{
  "bias": "none",
  "init_std_qkv": 0.04,
  "lr_mult_o": 1.5,
  "beta1": 0.95,
  "schedule": "wsd"
}
Each number is 128 + 32 x the weight over its row's rms, rounded and kept within 0 to 255. Layers, rows and columns count from 0. Numbers have three digits each. The size before them is the row's rms in percent of the matrix's.

# v: layer 3 attention value, 256x256, rms 0.113, rows 251-255, columns 32-63
# o: layer 3 attention output (transposed), 256x256, rms 0.149, rows 251-255, columns 32-63
# gate: layer 3 MLP gate, 320x256, rms 0.107, rows 0-52, columns 32-63
# up: layer 3 MLP up, 320x256, rms 0.109, rows 0-52, columns 32-63
# down: layer 3 MLP down (transposed), 320x256, rms 0.189, rows 0-51, columns 32-63
v251 104:120156159125166078199042089153151125128201080182128137143170152122144104173098085149106129150185
o251 106:138099074122157136151171140168092165088053162118139090160107126206149180105092138098170102141169
v252 100:174105146113141125099096167141145119155192166109123163172141138109143149168122109122079140101092
o252 100:132129099051145125099139203136097138154108161112084099186107179104148085081154144168137092168166
v253 102:120148100082116128141157142214133142153085098159093121149142103179164130132172160137160103159160
o253 103:170196133184100138071148112161132179080124103142183106103080113162166116136119075126081169181154
v254 095:135157077071118089147111084120115174153111121136139147100109076126092175150058127129119126086155
o254 096:157119155160131165103119128165145180175137128126154133147166102145157110116124119130103216160113
v255 099:094128209095077104134086126220104126131134120106109161108105144101098137140113068082165079126096
o255 096:187142117072106087102100119187092189129098144094137157110114190147170121115120115154199147182099
gate0 101:140158196149129156110092139169093105109112098108191159116122145096147101135163088139120199180122
up0 100:130196187093094167107121077061094164146171076093138150153121098109137117105162081145151163158128
down0 094:137121084136153141138187126087100154096094117132130117094126104152091159098095124084162093115102
gate1 102:112124099060082104104184097118118149110085104143179155111172111095175147082134077140109102124064
up1 096:126117135074110130146102133096123155122139110114134168184103119043036055110157102103160115081168
down1 098:132145108099185143020092154131140075161053138148186157095143074160128119081152091160096121102146
gate2 100:160094088111130088143103197124098155145090124096147139097090165099165077104128140143105133136116
up2 105:108099121137136129165098145097102083083073121130136136131185121198143205142215175158112129066245
down2 097:149155149149146124121156093179146162119136149110156144106080167092089168079089066134159137159093
gate3 101:178152123177144078181107131085133176100048136133086079133132163148147119127153125101081160097108
up3 101:126158149109092114108091062082123143149148107136113094093141149074122134108150114156104192146188
down3 097:160142102126093116158105118134132148133120131101150119102059118095127147077185145165135138098130
gate4 105:201125128142123096159154107113088129126106117062151124138105122175128095140091110143107154127137
up4 109:136153111155134147168179142137105136129092091149097126104152096173117104107144134128080130193081
down4 096:093136124182079153103116127149113139171134143148146123091124135118094089100118081150146150121148
gate5 094:144153107206118089093137140171105089067124130117180019128133110153146107121116106215178153128062
up5 102:106128130102092143156079121097184144163030137131068155100138123070140077184129172146175132126202
down5 101:207108102106089142164114164125104107126120171167113074128188082176102098131240161151127140157127
gate6 102:149142081182197109153178124097117176112148193151106137137133143076130132113115138154118130127203
up6 097:174093125171116178195173120166121180134139149107113079120097164178133115121143174146117151095142
down6 090:155132095132100126100168121093122129157113141179114139083107093139102144114123126115105091157083
gate7 104:163183107125111171077124118194129106114138172153121109113114161151124081132112164144181178111148
up7 104:109127093185106114146146070135166116147161157163149074152175142151121040148138071148123107085138
down7 087:153127196169157140141095107143162141160144108122156147098125111073164130179089097113180103153104
gate8 090:125094133145059120151101143127109096076117124147138160142127154171117114151128055118124130124082
up8 088:122125151142103077126077178122153133150143162211135170089106152160151146127145097139121092121106
down8 090:201121133173135138144132139157096139110126097132158118149167082137077105136102090158137167077159
gate9 092:128142170152215089113113172119128164111097100105115049106200112078145118144113107095156131084145
up9 097:185131113082123122122163181152161152094082135150091122133102112107198134121164149137183126124195
down9 098:092143117166194128127135098154098109127127094090151104138209106099111182110108137141130135094121
gate10 095:082071104128121110098111150148107167109157170133190121119075132137153148141081112131084102049159
up10 094:150120132099154091093151120127121115152115065115106082137129114131126159147142143051135178169096
down10 104:140117148092057193151090119168120159113156112123136131214125120081173063132186103132086152139182
gate11 112:160106172145136176135161099053120089169107096098088141094103165143183114145152187109141101205096
up11 106:094130139098102164057133148073113099147221158115096173100110125066160130144117063150086130146118
down11 105:122135132178153120141095151086092102125126062152114064154134104140192097156138142100156069087109
gate12 100:140091118132101144142091179105173182138161121147068123121194129181113198134133145098168104150147
up12 103:124115182109186153109192106097112123080121137124120101215119115154099074108107125163117170075110
down12 099:099169155130147142109182204129148145095106204126143047094150124125150103038140185114156126210105
gate13 088:117091137121145146114137163109100172088125131159094160166119090150108093117140111178178183178122
up13 092:118108169110215100107130086143108139053087186104158077133167117134185135098142150138151163111139
down13 099:141186105161144133133099134145188153250108142161176151086109104122121079178103093161081094151197
gate14 107:147094182089118104110093129089100118157175141088109120154164137122156094078117121178141155163083
up14 117:139154104131163122127110171154093195140171104169109129099062181168105140081090136137142193215115
down14 101:188101136129176153150168163136110136116133125140153072146123147127138136079129087126170172148164
gate15 095:152115125113133157105128145123137095094092134132138127147142106160137136148120184142180194156138
up15 104:126131105101151089120131160109094143157092146081166132137142174172124142146100084084142130187122
down15 095:125073167113084183193117153146092108129139121091120152107098124136133161114145103097157135143086
gate16 091:157142102108142084111234112155100165175172102164084117131115132160125153193114161130122146126137
up16 099:163097127146052082126124164108101155145106055100155160154162115150087083115119128128116139112112
down16 105:201155132130103090071119126167171088125091145146059149103117155127207106168098118127156072139160
gate17 095:089127096137131069123122128130173117137137152128110148123124110150128072111115169171098177160173
up17 097:173133119100121090097163185160088102171161114154126083140086070083145145166110182112119115124191
down17 101:057134132089087165119122101097162141170057145093103133110116127130116163134129133078140141142171
gate18 106:152135110140152144080127128088108112061128165184115183099149142109139091131085181117130173113092
up18 102:113127088181136170137139123176185138155110136099108112155152085128110130120018161128115069079134
down18 101:142120065098105139150103183186062084083066160119159132148098160105121140151148069156129139153182
gate19 106:111121132132123129096118150101099129104127116141109136111126136092091121120114158190126137103087
up19 105:161154132081125120139141098157156175162119126098143100116145158191112175171107108135206198146234
down19 095:115107122119132173146128179119105087122120187083132105139109142134105126111176138129170163118090
gate20 111:118114164086143107107149116147152117126125162137126057144094086118220170114174161159119130137166
up20 104:132103182100112107071135125131110110144131144167121123049134187117176168184175114133119058153098
down20 098:113130138106125152133074114158163133106118159147108166144152145143103163057188127104138186154117
gate21 102:126089120100113156126081123104141162123112111110181132101102096121121125121133163138157108129167
up21 101:145190177157116156192146097102159127133156110136129124099138088089094097162138120191089068128153
down21 101:116151203128146173094148113133079056102172137158131136131147156114153120093070150146177140125145
gate22 103:123143139041125119101079100075131154122158176109081161119178098128074156162175152088153142174137
up22 102:125100171121130174113081133125141160123124093170134129080129179168151122132118092102127187074088
down22 103:142111098089170166148113180110091122149178087120130119107164116142085179129101141156110119182159
gate23 098:093174091084159073161155142135141122141049161151011086154061129125112057118053107145130108121163
up23 099:157162099083173172123135073110131150172145148113131125133097119109107123189147117113133102113140
down23 106:103156142163087128153119149079090107135102120095115138144123094109182125129079066101129176135130
gate24 100:094146140071147182163113178151134155088131072114158113164113109136137138073084119162161156167044
up24 093:147165158124096169116130175163149105126109118079152181156106131122125134130106112104198125102089
down24 098:171113040155126149077160078128150149086137140105122142081119145126147119124189171161096086119115
gate25 097:152161182104086098149107171117139109122097144131082125100164077098176029154168126208120148175112
up25 091:136139100095122138119116106142148143179120137131125148157114152103096156133109137110180081115177
down25 103:150126166091132077091167155201175155148133175138153131189122101159204080223097110207100112126161
gate26 105:022129126132111125141108144128094075086158134158097139134175111086141137145165161144129171110115
up26 107:137128092145158097136175152104196087126126148161153107130134132125105147130149185144174079160101
down26 102:135165110096130150042128167183095151140120156150075133169103129083127141135133062117078088186202
gate27 095:137146070135063192128165166146136167152182123049134186140087118110099059143102197080141182169156
up27 089:166112181158143116141132092120104083150147195176124131156138090091113151172128077155087145096087
down27 103:053135095126089180158158112052186174164109113116165114148123177177192130100094100118113181147163
gate28 099:095137105129215095157148100125134152132108131091048119070140122115146115141122126157123088129160
up28 103:101134142135123125139166130112102115148132147182194126144103140082148154061162086153158096102186
down28 101:120126097056112127123116100156131135186119153111121137137114128127149157148137180136106120155138
gate29 106:142075097146120147065136127110064129116102096135075113150118060099122108138180110116112100140107
up29 095:135158136103112154154134143123141093150155095075141112114117173149126170152066105086113141121117
down29 102:134100100097111108076157126116102122110136100142076121099089107095163139160157074092121096116115
gate30 091:136108158150115075100084087132115143136056114135141137117113065150115119119170121162105101132110
up30 093:131099073116140174087118107157144093149097133149121093154172120155190128117121079107132121116139
down30 093:125107094111144136109145011127115145107096132171150131127177135151189098116121163149097139116139
gate31 107:070074145141129115067164123144086140174068135142087119154093149160121157093123123093143109107191
up31 099:107095135129118148154112107117120204117078158066126100139128131122131088133155167213090097139104
down31 104:168170089141172134138087074135178103177079100194142114153156114094161146141105116120114138106113
gate32 102:159163134099148141132136097088128124128178173167115213106189109137103098165138126113076179113084
up32 096:083152101199100077106113085170148094132170159164160112113119160092119143090106111193130159155096
down32 102:169145156107123182103152194114106095114095128127132102160106168093146135144161131126133113164175
gate33 100:103113146174158125141141061122121141174142139122157096128133162122159154156125125137134103132120
up33 096:126138091138127138136132159117095150119079154118118127085169108153061139093137095149134148135143
down33 104:084119100155160132137148113093152103127130171107140126157152141118146163151147099148146128153096
gate34 100:204155110171101082121125070192117102157122102062160147059103147084121203093117132098068132140080
up34 103:123127099181110138090083129079133109137147113133212103114156115169127083125116092144177127135132
down34 102:134142059192098112149174082167098127112114159152131109110127139112088100123138137079117161118122
gate35 100:142183143108103129113114120092150118153112123168158147082180136099153163131159089110170115088108
up35 102:053156108164079126137111158106165094087136101101115107116156067053155098116137155054155116159113
down35 102:107131136195215134140111116122121204119131139108152156102142146129164151148085111149116090084140
gate36 096:137103127228134110122148124129117039146206103100155088140187115164092082144068096123134107168080
up36 092:170133147194157059173158142140071118190183108165117101138200095104152081189120170136114128127203
down36 110:056121118130085138130136130155209115133170125107137146141088149070053160091087107105165090116117
gate37 102:127132127096111130176154138152117092229099130126050161177059147106142104069135098094077205152136
up37 093:132046161101148160173139071206105129193149098176100147134174094138110136127142121094128106124115
down37 108:069064113151104075066134127142097137112137137112179136135114127090147128174148097149124118112113
gate38 102:069125062137141097090119135100121175124115131183108165083106113136111085149108106133106176142162
up38 091:140104080182149046143101163115087079118133107115071087124084105134141163187115129134112154168151
down38 088:128155136133110175130140087124099203114183135146169126144084154175144204146126130118142101158123
gate39 098:099102103156086161055143126081127100116135130126147108082098183163101144095117122133111152165120
up39 105:120171181084151159128121151117139084135142166141076155155126092105148094165114116120126091120154
down39 094:146151127128096181178190125147142178104099157118198144090156134113149108110142116154129151133120
gate40 104:075087165111131130131113093100098086122189138113146106101160150113132195147141123176150167097084
up40 101:119198118139166149047103151170126126119098106152109085139130136156143114076104170109109164099065
down40 100:096158117092125121158135089169124166130076127139134135109148122145128158125116107115169128120174
gate41 100:100132130103186150129123099129106141072161177105144150107114096092115096110171122190140160141136
up41 094:104179176128140139124107124140141129107149111067085108190141135079093149124144117142122087101122
down41 103:154179166134126088087139105163133156154079106156109117177147129183177147156142162137145132113147
gate42 107:126165056117146168104113059126116131160153137133150160184107106111131132124184136110150157165092
up42 102:197140113088130129152157115139091142123130128148183066110124143143145055137078119167122150106143
down42 113:140132119124129112136195089099158146097099142145114152119114150121114105064077180149169122150181
gate43 103:132142114143144077171116117111096163161065152157190092121073152101077097052120158158063103116110
up43 102:121156172135122204136103148120135157115140154112142123084152090094119075127093150153141104089081
down43 099:095129103137151116158146063123144180166069103113110134120048218151134104086171126117071163113112
gate44 098:106102171147136134101096161173066140137104033085152164133124081099160151092170157137166167188120
up44 097:108080150149097141103122112141096146108132087092142161164186159085112135211144121117127145151108
down44 095:210103121089135140148103085094131102139117097142137110127121105158085106157099125108139094087143
gate45 102:098110143071132177046059161179150090128137158154081134126136116134166101125113163153135127114089
up45 105:116120127102115121156142111090126149158179158097137128074171175114072190097149082109139074167172
down45 096:056100169139155107108089167123105116080118119127093161145141128181098174138164158051129155197173
gate46 104:103151179169170109166198124098134135121087117136166131133161113141076118136070138070096147124122
up46 102:174163148138122107137131132148113145056077143130138131099150158117063127090118111141108130114171
down46 105:129100196130207128096193128157146119119180129097106071134086067116081153151092103080120135138122
gate47 103:183127098096143171126128146165144126144211139138101120084122196121104150131142083142142121154096
up47 104:119105170133153134134181115173061098118177107127171120174083145156125128157161105168130151172133
down47 085:133125071083165158118159092088122155120142143130147137163066133153155137066084050118137069161150
gate48 099:189086083101092173176064110141153142178055116120108100138126127133121149044075103181082129089160
up48 092:116098091177121089115127114114117159183125098161103134104110126144118147190107164099084062118115
down48 094:078092114134083131166146147177100139093096115114148156149141111114070052094131149144107133133178
gate49 097:182155145171107140172108119157163114146199105152190149128119108138070110086066052128164124120192
up49 097:156143109142148139147137142137196142099079115150127149173153161091148136152166160118092117157153
down49 100:144149154086117170046159121201083118139211134147075134132167108153074104129157111123104187139111
gate50 096:108109206167106157154105095136150072092172148051096072093132150132101103096104140147126090136118
up50 102:140098118150166145141128170054150120100103147126125156106143139186120110084141085147145111048118
down50 098:144176091113156181195174176109139094160052166156110130201130142196152127101110133156141122122182
gate51 099:128121158113115179104128141108094128099150139093116176121108125104155135099100173111155152108137
up51 095:111171104027135129126132164092121124176128160100112162082117157126148217138110118117134064199125
down51 098:162117104154193116119151119147095108121134116128148067153127093174144068121097100120142169069070
gate52 108:161143075146130159089174189133098104139102133151143129108126071061108124100129123150109098176149
up52 104:187108092124161134119146143090115062162123073168122157150108112034080179125143110156064131162119